Part of a small language model's weights.
Size: 9 layers, 4 heads of 64, MLP 896 ReLU, 9.58M parameters.
Each number is 128 + 32 x the weight over its row's rms, rounded and kept within 0 to 255. Layers, rows and columns count from 0. Numbers have three digits each. The size before them is the row's rms in percent of the matrix's.

# q: layer 2 attention query, 256x224, rms 0.0932, rows 138-165, columns 112-223
# k: layer 2 attention key, 256x224, rms 0.0963, rows 138-165, columns 112-223
q138 105:150136102171112177161121148146186091080178128126186169106132098102102118094136179094153090122077182136113117134162183067159107141160166158134155131142093139179179105159042074122132087159096097162177125102087139126165168120172084153097170071102141165121155149105110157112152158115176094144113122124131146165090126112142158196132093124170
k138 111:185103085154146107116094136148152056131133139098120157169161102120173133141131140090096089091126151153164070107111182168142172163144130107112111091137201112155137189099083124158099109102063079161134140072166135159126133066112142154142145098172165126095130188162115133091126098131164093109165095189107123116119120133093184142116131172204
q139 075:094128128135120189182149137174087078134195141143172128077127154084098127072076175151184025138085177144088166134148159107098093099106175120092153140144110136192106134128099101099107109131134106163143119111124190127159127090167125088124120107169092099122163106159086121099132153145152092156147123097125122140104123125092155198091168085155
k139 100:129108052115145100135102102110139061136148150094124188131113124122133139176127127146098082072197154160198094150067115152129156178123099115203066100142191102144123143120148082120153100153068108170095138148152082147138102099147152109142097126174163094134148129142148113087103149154104118126158143165127111093174091130084151136101135163149
q140 098:158136155113123075112165056101066111130100126103140092130091157105167130126057092123087178114199072150127112082140093136151143158113074123117099120145147130119103096120213166144092111063100161092057145102128122113177098119098142160143116146191146113111112133217115124171131124164073167114142132119108100089185147128108107075112143164068
k140 096:108150191115123162091175201099115121158098118117157069112161171114090147084165127107149144147110142116093154053152127137146126136112128135108182130079114118048173099131132151141181149153182204128131117119087165094139186149132104125075138142086060217147105159082105123189134092102129138150100130120150129154084155140123083093144125105099
q141 103:169141171137099123093149090077095119126087107087157124116077157118139124167078087142117224110142133130128121061154094139211158139136141124101104137147148126098148126120221171131119095069107144091098129107128113126152127116080127183163133114144173139102138156183121128148155134131098156095104142147161089086159115111169138110116132165092
k141 094:099154141108071184107179166118105177112132127115144097100149203111059157101154171104157148168128130098097151097179135117112138123141134143147134128113116117042128119121141142129156191153142198098099133126078135115135191162122122130113130122076083221123106153103139118155138088138122112148095149112148150121103122108161070100161131120107
q142 106:082171138157122111238198129161158088141147152092151106065137131078129083098131161090154085130145178179100147125191148091117050153096082106155143167086146120146101112146108081145142120143115127113126117054110118169180119136112080127138126140158126101112143125151086131162142157099135094177108102104117194170088144128140130175110163077120
k142 128:166170127131163179106129134106159060165135102092163119142177171074157147141136120097072075113152158157132080067100168155176151187173134111113119077111146142098191124163084130181123110087069121131117121083089140149188125132105096155061148073168194109107102150170082165174161148103158118143140131157099098089119148103084160157104129165151
q143 116:135178127161130145212205133129125121091140172100155107081135113067124104095095115111156122168108161158121126103196088075168086170082120097124139145113120135132125127144116128147118102087157100125162143063140103148182132139118072159137150130152133095117160100182122156166162153081163092174109090096145175139093139122178132174084139102074
k143 119:136148160128182200115138166120186121146067107100151125108156177117145139120181099094095145146163140142105110050099181184175166150171134130064140070157161132064161158107090139194150111133147176134092134079069133122151146118109104146094152102125142182107106181144062138177163067107127111147163140160092108143111170055114113136129130162175
q144 094:109148117117137143112092170168132163111186163188093145167146107170084146130157149144189116160068115115111161213082154137079109056080186123162155169110085162123101163131079082096146196219164115152146101180167128093089152119144154053156138101078085111171119095058133136112118127108115132131118139153115142144074096125115097148177123085144
k144 092:175132100107156056125111087145122142103148152163137134163058025127190109148074104193086098127116088131150108182114130066097139096132123123144105164153107115202087108124150127114122136128091078142189161131225091094140107126127141120144126116167166083117139094149179126083095142114126144101142106150106171108143089164106161148088113124125
q145 108:140131138125099154174125211132124117100150144119125128114134120075127099092148073086189117195109164106132129132201081070121098139078133112123157147118115126106137120145135114136125114140182110140169150064152070154137163130105093144147134120132132103143166114116153113118114119082170115167127104147149146126099132140204132155119104108128
k145 111:135120140155144151112159131189156158116076134144102113149105103125182097113136062155082129129106113122108140083127184135129150119155107132105160100143111112129117167089127167180119147064144146138117162099133091090135135148080133159118198121088173150099103191137098188134132054074115134091130083141082147185129126080152202122118100110155
q146 108:091120108120120079142128088158098172118097113110068113098131115140134147125123168117165158194132052077140176135137097174022070098078093126152146142084120136098123185149159153133093141176177127111112124187169158126107111098123188107157117137137083125172114094110145121130116117174078118142138115133136143159103146114108081101144168097077
k146 101:163167115076114150126109112100073084149166124133148153093104216103121136161071120198117133114188113163094103145091106104140161143143140115150047118146093115103111064183200148130113166153105129091116097203143079131166106169148133132068107108137184101123138094139182135124137194111098190150134158108125091078167156153127131180122106161066
q147 123:114161133160116138175070178129187143109126113169111172165176077142115128094164133056162082147068144092170103143146138101080110104105150091131174163115108139189157156135066061130164094171174097213200149155157149102102149115180110107114128095099082111179120131079129129085121129110163109141151115153124141165076102147146132112121095094184
k147 117:156130074176128082145145101151158151103139127147116140180090000103172109094088099106104103107078088143143101137140153081120141113106136099116171146131138121213102111117121137136106085106116073169172175118198117109134092139144127151187143142146177084099112116137144115078104117115148148113144093139089161108124078137121165105107107131159
q148 093:116091080164151140137083056129100108116105114101119139160099110154068143140075115142078135145120059139227146145101108184064107099057111085143126125145123091115069174105165138112100158095176154152121157172143177111063078128168162141160142092148112127183158104118137109159082073183137108105112103131108133107093106096131130093098168158095
k148 086:140121072090156104100063095117109134118093139153132167182122124153143131149067079180134135146127125125108149114082105102125158161126094090143144114136136084200157150136208124156166119167172130153130127136127100150105119108123180145123138107133130106110100125166132144083090153100090163100180118128129096084140110154137152125127095150101
q149 091:136124151051106140096192135144163101162152180110151143103082134122195103113103139156081131122156186106089111084113118082217182188219129137103101147118148165145127098122104163134102145128073132071141141088143094132171102132069106137130122157099172117054094141167121144155137186105143132122125168092133070062181155137116165163122093152148
k149 095:054126185114122175165144215124164137159129140090124126074158251134120142114201157070135102130151154159117134104141143151141116159156122118131117095135142139077116113158071137158169139158150153137161099096081133121133156157117082132105163144092100176132126148094118155181163090115143135183096143120140146139150151099141093155134170112134
q150 090:133114176125070073133101146130179068142087102139060132147146100168196148114154164065154124130099154066137052096145101173116120113149121139129133124104115136164166150147098087114116083188107088136155132165154168079098123093135183094112077082120084142118131145107130094112137168201130132148220146145160095153160119176095120085112103126170
k150 087:135137105119085048149134120117107046153127122142119173171161080140191131168106151125162111123127165113150163153150136069109112092137084123120066185094107150149127072147098123083126075076097077188146184112201159148154142139110137104069058121136114126060129127135146080057122175172173156134143142125115099123158105170110156107076081119124
q151 096:113094144125105093155106108158180082171096125136084127189125086153156132098133146086114086094157123119180096144071141171078120149136095104105145144123110079226123124139082090109135105152126109159178166167145177082126134104170147100106149114082142119096089128125141132152112089181161141146175133135072115117151102128068209095088123150176
k151 097:159146113080144025127087095097093101147132115163165163198146095119162162174062098142121103101157124120159137171089125133132159157125090111085101164127117135178162069157173102130149074134110081175115154127125139072105102140129149100089119131197116096110124140152137070100102155163130163157127150146100103071223137199094133116071119142098
q152 094:165181142126110109157104120088106151089128109128088143127130130132137167163109115166154166190133132067154093115168062182109090090101124133138150118104115161076159163170144130134105124133207108130104157178208134063099130094122131115111085101171059116169155136093153098103123139130080133131130100128144127153140140147178046079153147093077
k152 101:118096091137079089118120106133095128129076090143101150142114097154128109148163116130181147150112130072095157117193103105103139084110107149120091172095132169170163171068146135082122095100135143160085190129158103193113162096105165141144070079095100119146130112146142100044124119091090086085141135120161116156093090130154112076179131126100
q153 094:135144102167171150160082135109056158083101083150125131116152144121057134176125093162177140186133108161158173160112087136068082092041157132151121117126139130048097160112181109116132155091198173181109140146108133154070122086167139161132142145184114097172148125098142102091121084122106085120098107133183147124117129132176115099135130107117
k153 099:141068093147127109123134100186101165098091120128120125120102031147103088163177126178132135146099114091135134147146124107095120093106120153143136127114137101156139166073154132103112125130142176140097155132144114173086084096118184165177129126090144077168138119155120157085080077101064093057176126139144152139098076139158177069172115131130
q154 094:157050144148136162092132112150162091171135162121114088170133059140121128116120109130094066089128159127133114116095159106116132137129154116154123119103142082194141140112096073145142121145091127112147097104085137138170102191130110094172134118102192109065121163185111158169135102150192129099170133147094078052138096090095236121091132163168
k154 093:125138168108182084125091108110109124163089155155149116174100074118097187151079092154097092164139123155174142140054130148112142176145087152086175124157121096183128091114164133147173122140117161134155106116099107072123094156150179110154144150195108162094122183114090075183107128205137173167149136138070109120162175156090107068086123142105
q155 084:128188125167155112159099125090092173059140115141113123130168138103073142150143143140144142163094069135146158145153131122108084089057121150133144106131123142057149155178184126131143104125161134180097168150175143079090157090154138122136086129195059127165143133075165135125124115120086134144090136160154198190110127136165035124127164081073
k155 078:181125101164094105113155071115119165088076084128155100105096095124103090114124170111162137158111093068110127113173107116115136058075149155161111142104112143152112166106130114073101105093125132117090116182159121167122113098093148162172105081126177113153131082153128116093137161135087044092090128120168144127070136108156111104186123145159
q156 092:169061130151188147125110120151136112140134122104078089169166070110095132117163107105097081077158118172164120134081127155120097159127125141154135100145128076150126183123094078182183125104114135116144115102130142146152103151122149128143160131123187089094158159118108137197159058120198136103177146156105088108163121105122194078099094144159
k156 093:133127126118138047131138123144087143181079117145151137135107065111116158138093062107086081120181112170152144125081145134125112150098066118084155178139140100167140074107180128149148105131137151155139104099070114084117075172137203131149122162181133104086105127145126084159128131151106200169135138134111085043187163159104142056103118111144
q157 100:137085126143152167110170077130170109175140178105124102162127094082112140105122124100065118086131122150133094126070173134142140162156136136124147098158120107215094125105096134166136128142059124091148127096091115124193121167129118108153151119125201132087128111167098178192140117145193142122127145121080120109141088100090210172094116138157
k157 103:162169162090189131115134130100149135139129130126167115162124130100118180114074093118068092120142116192124098138058168160157157173142102107082164101137112093143137094134135114158144109175142140103144086116061102068165117171137122104106164119177131140088090140137105096201140118161131207167135150157079116097169151118067103136107124154110
q158 086:123186131104081084172056169153126114094110073144093142101169145123186134137179164088181124156136122099150091135152098155111096097130101129117131163124119158095137147159135145131112125155138117182113142164151139078088100089146159106081097145157099122156137131072137110071108092137048151154158123139152105172123140164155073094139082109156
k158 087:140120088160065081158171079133079050146158097153139146135146127136160099166145178147132101116151149079137138129164119093101108060110112158159039204109098156141104083124130110091096112071070126189142199139203147163115132157114163131105065105119153087110149117153138132058148136120135083066135141109136100113153099153140186130090076131101
q159 089:132116124150143124141065146113148104122111083138101130188203101177131126155169149077138040095119107125172113169079117157078088099125116121158152156073114115173139136135096078095153126139145126208140153201111166086062083109192175130084096138157091108161127117063125117090067090150090131121167132130146119120095112142108147068148084118173
k159 088:149100098095087029136110101124070098119078132143161162169128045105153128160075142183115114123122110094190150201134118084108110127123095149129085173119107132163139098150167102093097119106090077158113158163149149140109088145120169099134082125182161093113136098175151104060099165128105126083172138106127122105181093181140182085122098133115
q160 110:145128109115120157095094121172074085146092187181140071146101152169042150132115163232167134098136140113106159134071137125097124099096141142111113107148093073119145137123166051099129096148153143088099139170089143112155142128159161100103093106148148152151142115160086124130113123177110060135166160097179126159115148148087139143159131164125
k160 099:154066130122105147072143131117106122143069093141147074077155172127107116159099109106088132148114177038161150097158090099109139110177115159105137195096069153037138136059130137145169126170109077162085157125124152102116184137097146114109162064059129117134181130146091166183131128095139117088127150111103083150123140132145119149075096097071
q161 091:136179094165124125131155135003142156082138143130096142193127085105157095089111149095158108130125151149138091114165103087172092124159086103148128137069173142121166117137131156121116074024118121128173122119124160205105119111124106159080145148132131127149207175116104135111138152094148114093121136093113139142142143109185151111151131135092
k161 098:101171100149154144180114115134133110081156158130094157119115109102143116099108147117138093145157057199096077135148152158098163105079099076118133036166174082159062147149134151149127100098157167103105139120168109131169083114106133159165101138204124118089135179103123105093107128157110093158178148135090147155114085089125103094163174158145
q162 107:125148145151126075112147099039154160090151110111092133184072103099187124089092097085117121182133114137134080119144064123132119181171107114153118185084119133133178133140198156133132090090099103183132163075177102116097122103145139162157137172176099141166170103153153109090129131096110141095106126116143133116166109152225112122119135157077
k162 081:102166096138136122167109096132164090115154180117119143055122133071195163090114140160151155119163113160096087167163137091149155103113131115084104131138156106127125104144145157108078109136119133084117140088141103148168131131143139202134128126226162119071101160136125127086118154121102093152160139147129193143093082160116081142150121137145
q163 091:087092130150172182161073150142182130119150117159131164082175122158046113141168169129155137111065185089085152119083148154128104136163149130150103080143143163123190177152077088141148134189167088114145115151105139152128176160125074094130132108096115178152162109091129142082147166155167101202113088159163138178028122131117118184158142109160
k163 089:172092106158174168115132079169111079156150114127131139115153144139107181152148122103048176140131126181119180139062184200071129187126112136127137064183163124151115128127142122170115106216135115096129128146106137127103085122182163090135101185143149091109107097091116112172109105176124186147129122132123113084136145151075169175119166136125
q164 093:072102151064171107103145121130106120180125194131105112125080157167140157118117108206141145184116118086102136177089054095093170150116116172141130113115084109191177097133154128073124194186139081133125098160139127090160160127160139071093076180158121132171111087116198146137165167178162133122107184121124104143163122175099146120035127100093
k164 105:130103084179145077215099097127162110132158139107085124118117079144168133109155174098167068125158089133131093175143180184096120119096116112142145111147181137149078175096093103120092095110135109084128121113191128162129074118166139124173135132215160061131147107164131123072105139164130104141141136135124148175095099076105113094146138113173
q165 114:151109127139138093115100111146140133120153137203148170136131120156065137141104170131173160085077121071130128131084135126155139109201212136116108106130077184135141131138073118094105158126140083108131079166109183118089207090127095138092152130110157200175143097091127155067138197170152111091130100156136137134086122143102129180167144138167
k165 116:148140066149154135175136083163157102127153121147105154128107103135145110124091134143142178124114079168128123156114160151100180136080149092102107104122188126136071152117119144144083091133078089073142112142199120141175103073158143153151117145194178044137107100160123155081100155143140124127150148188110157114099112098073130154122131157199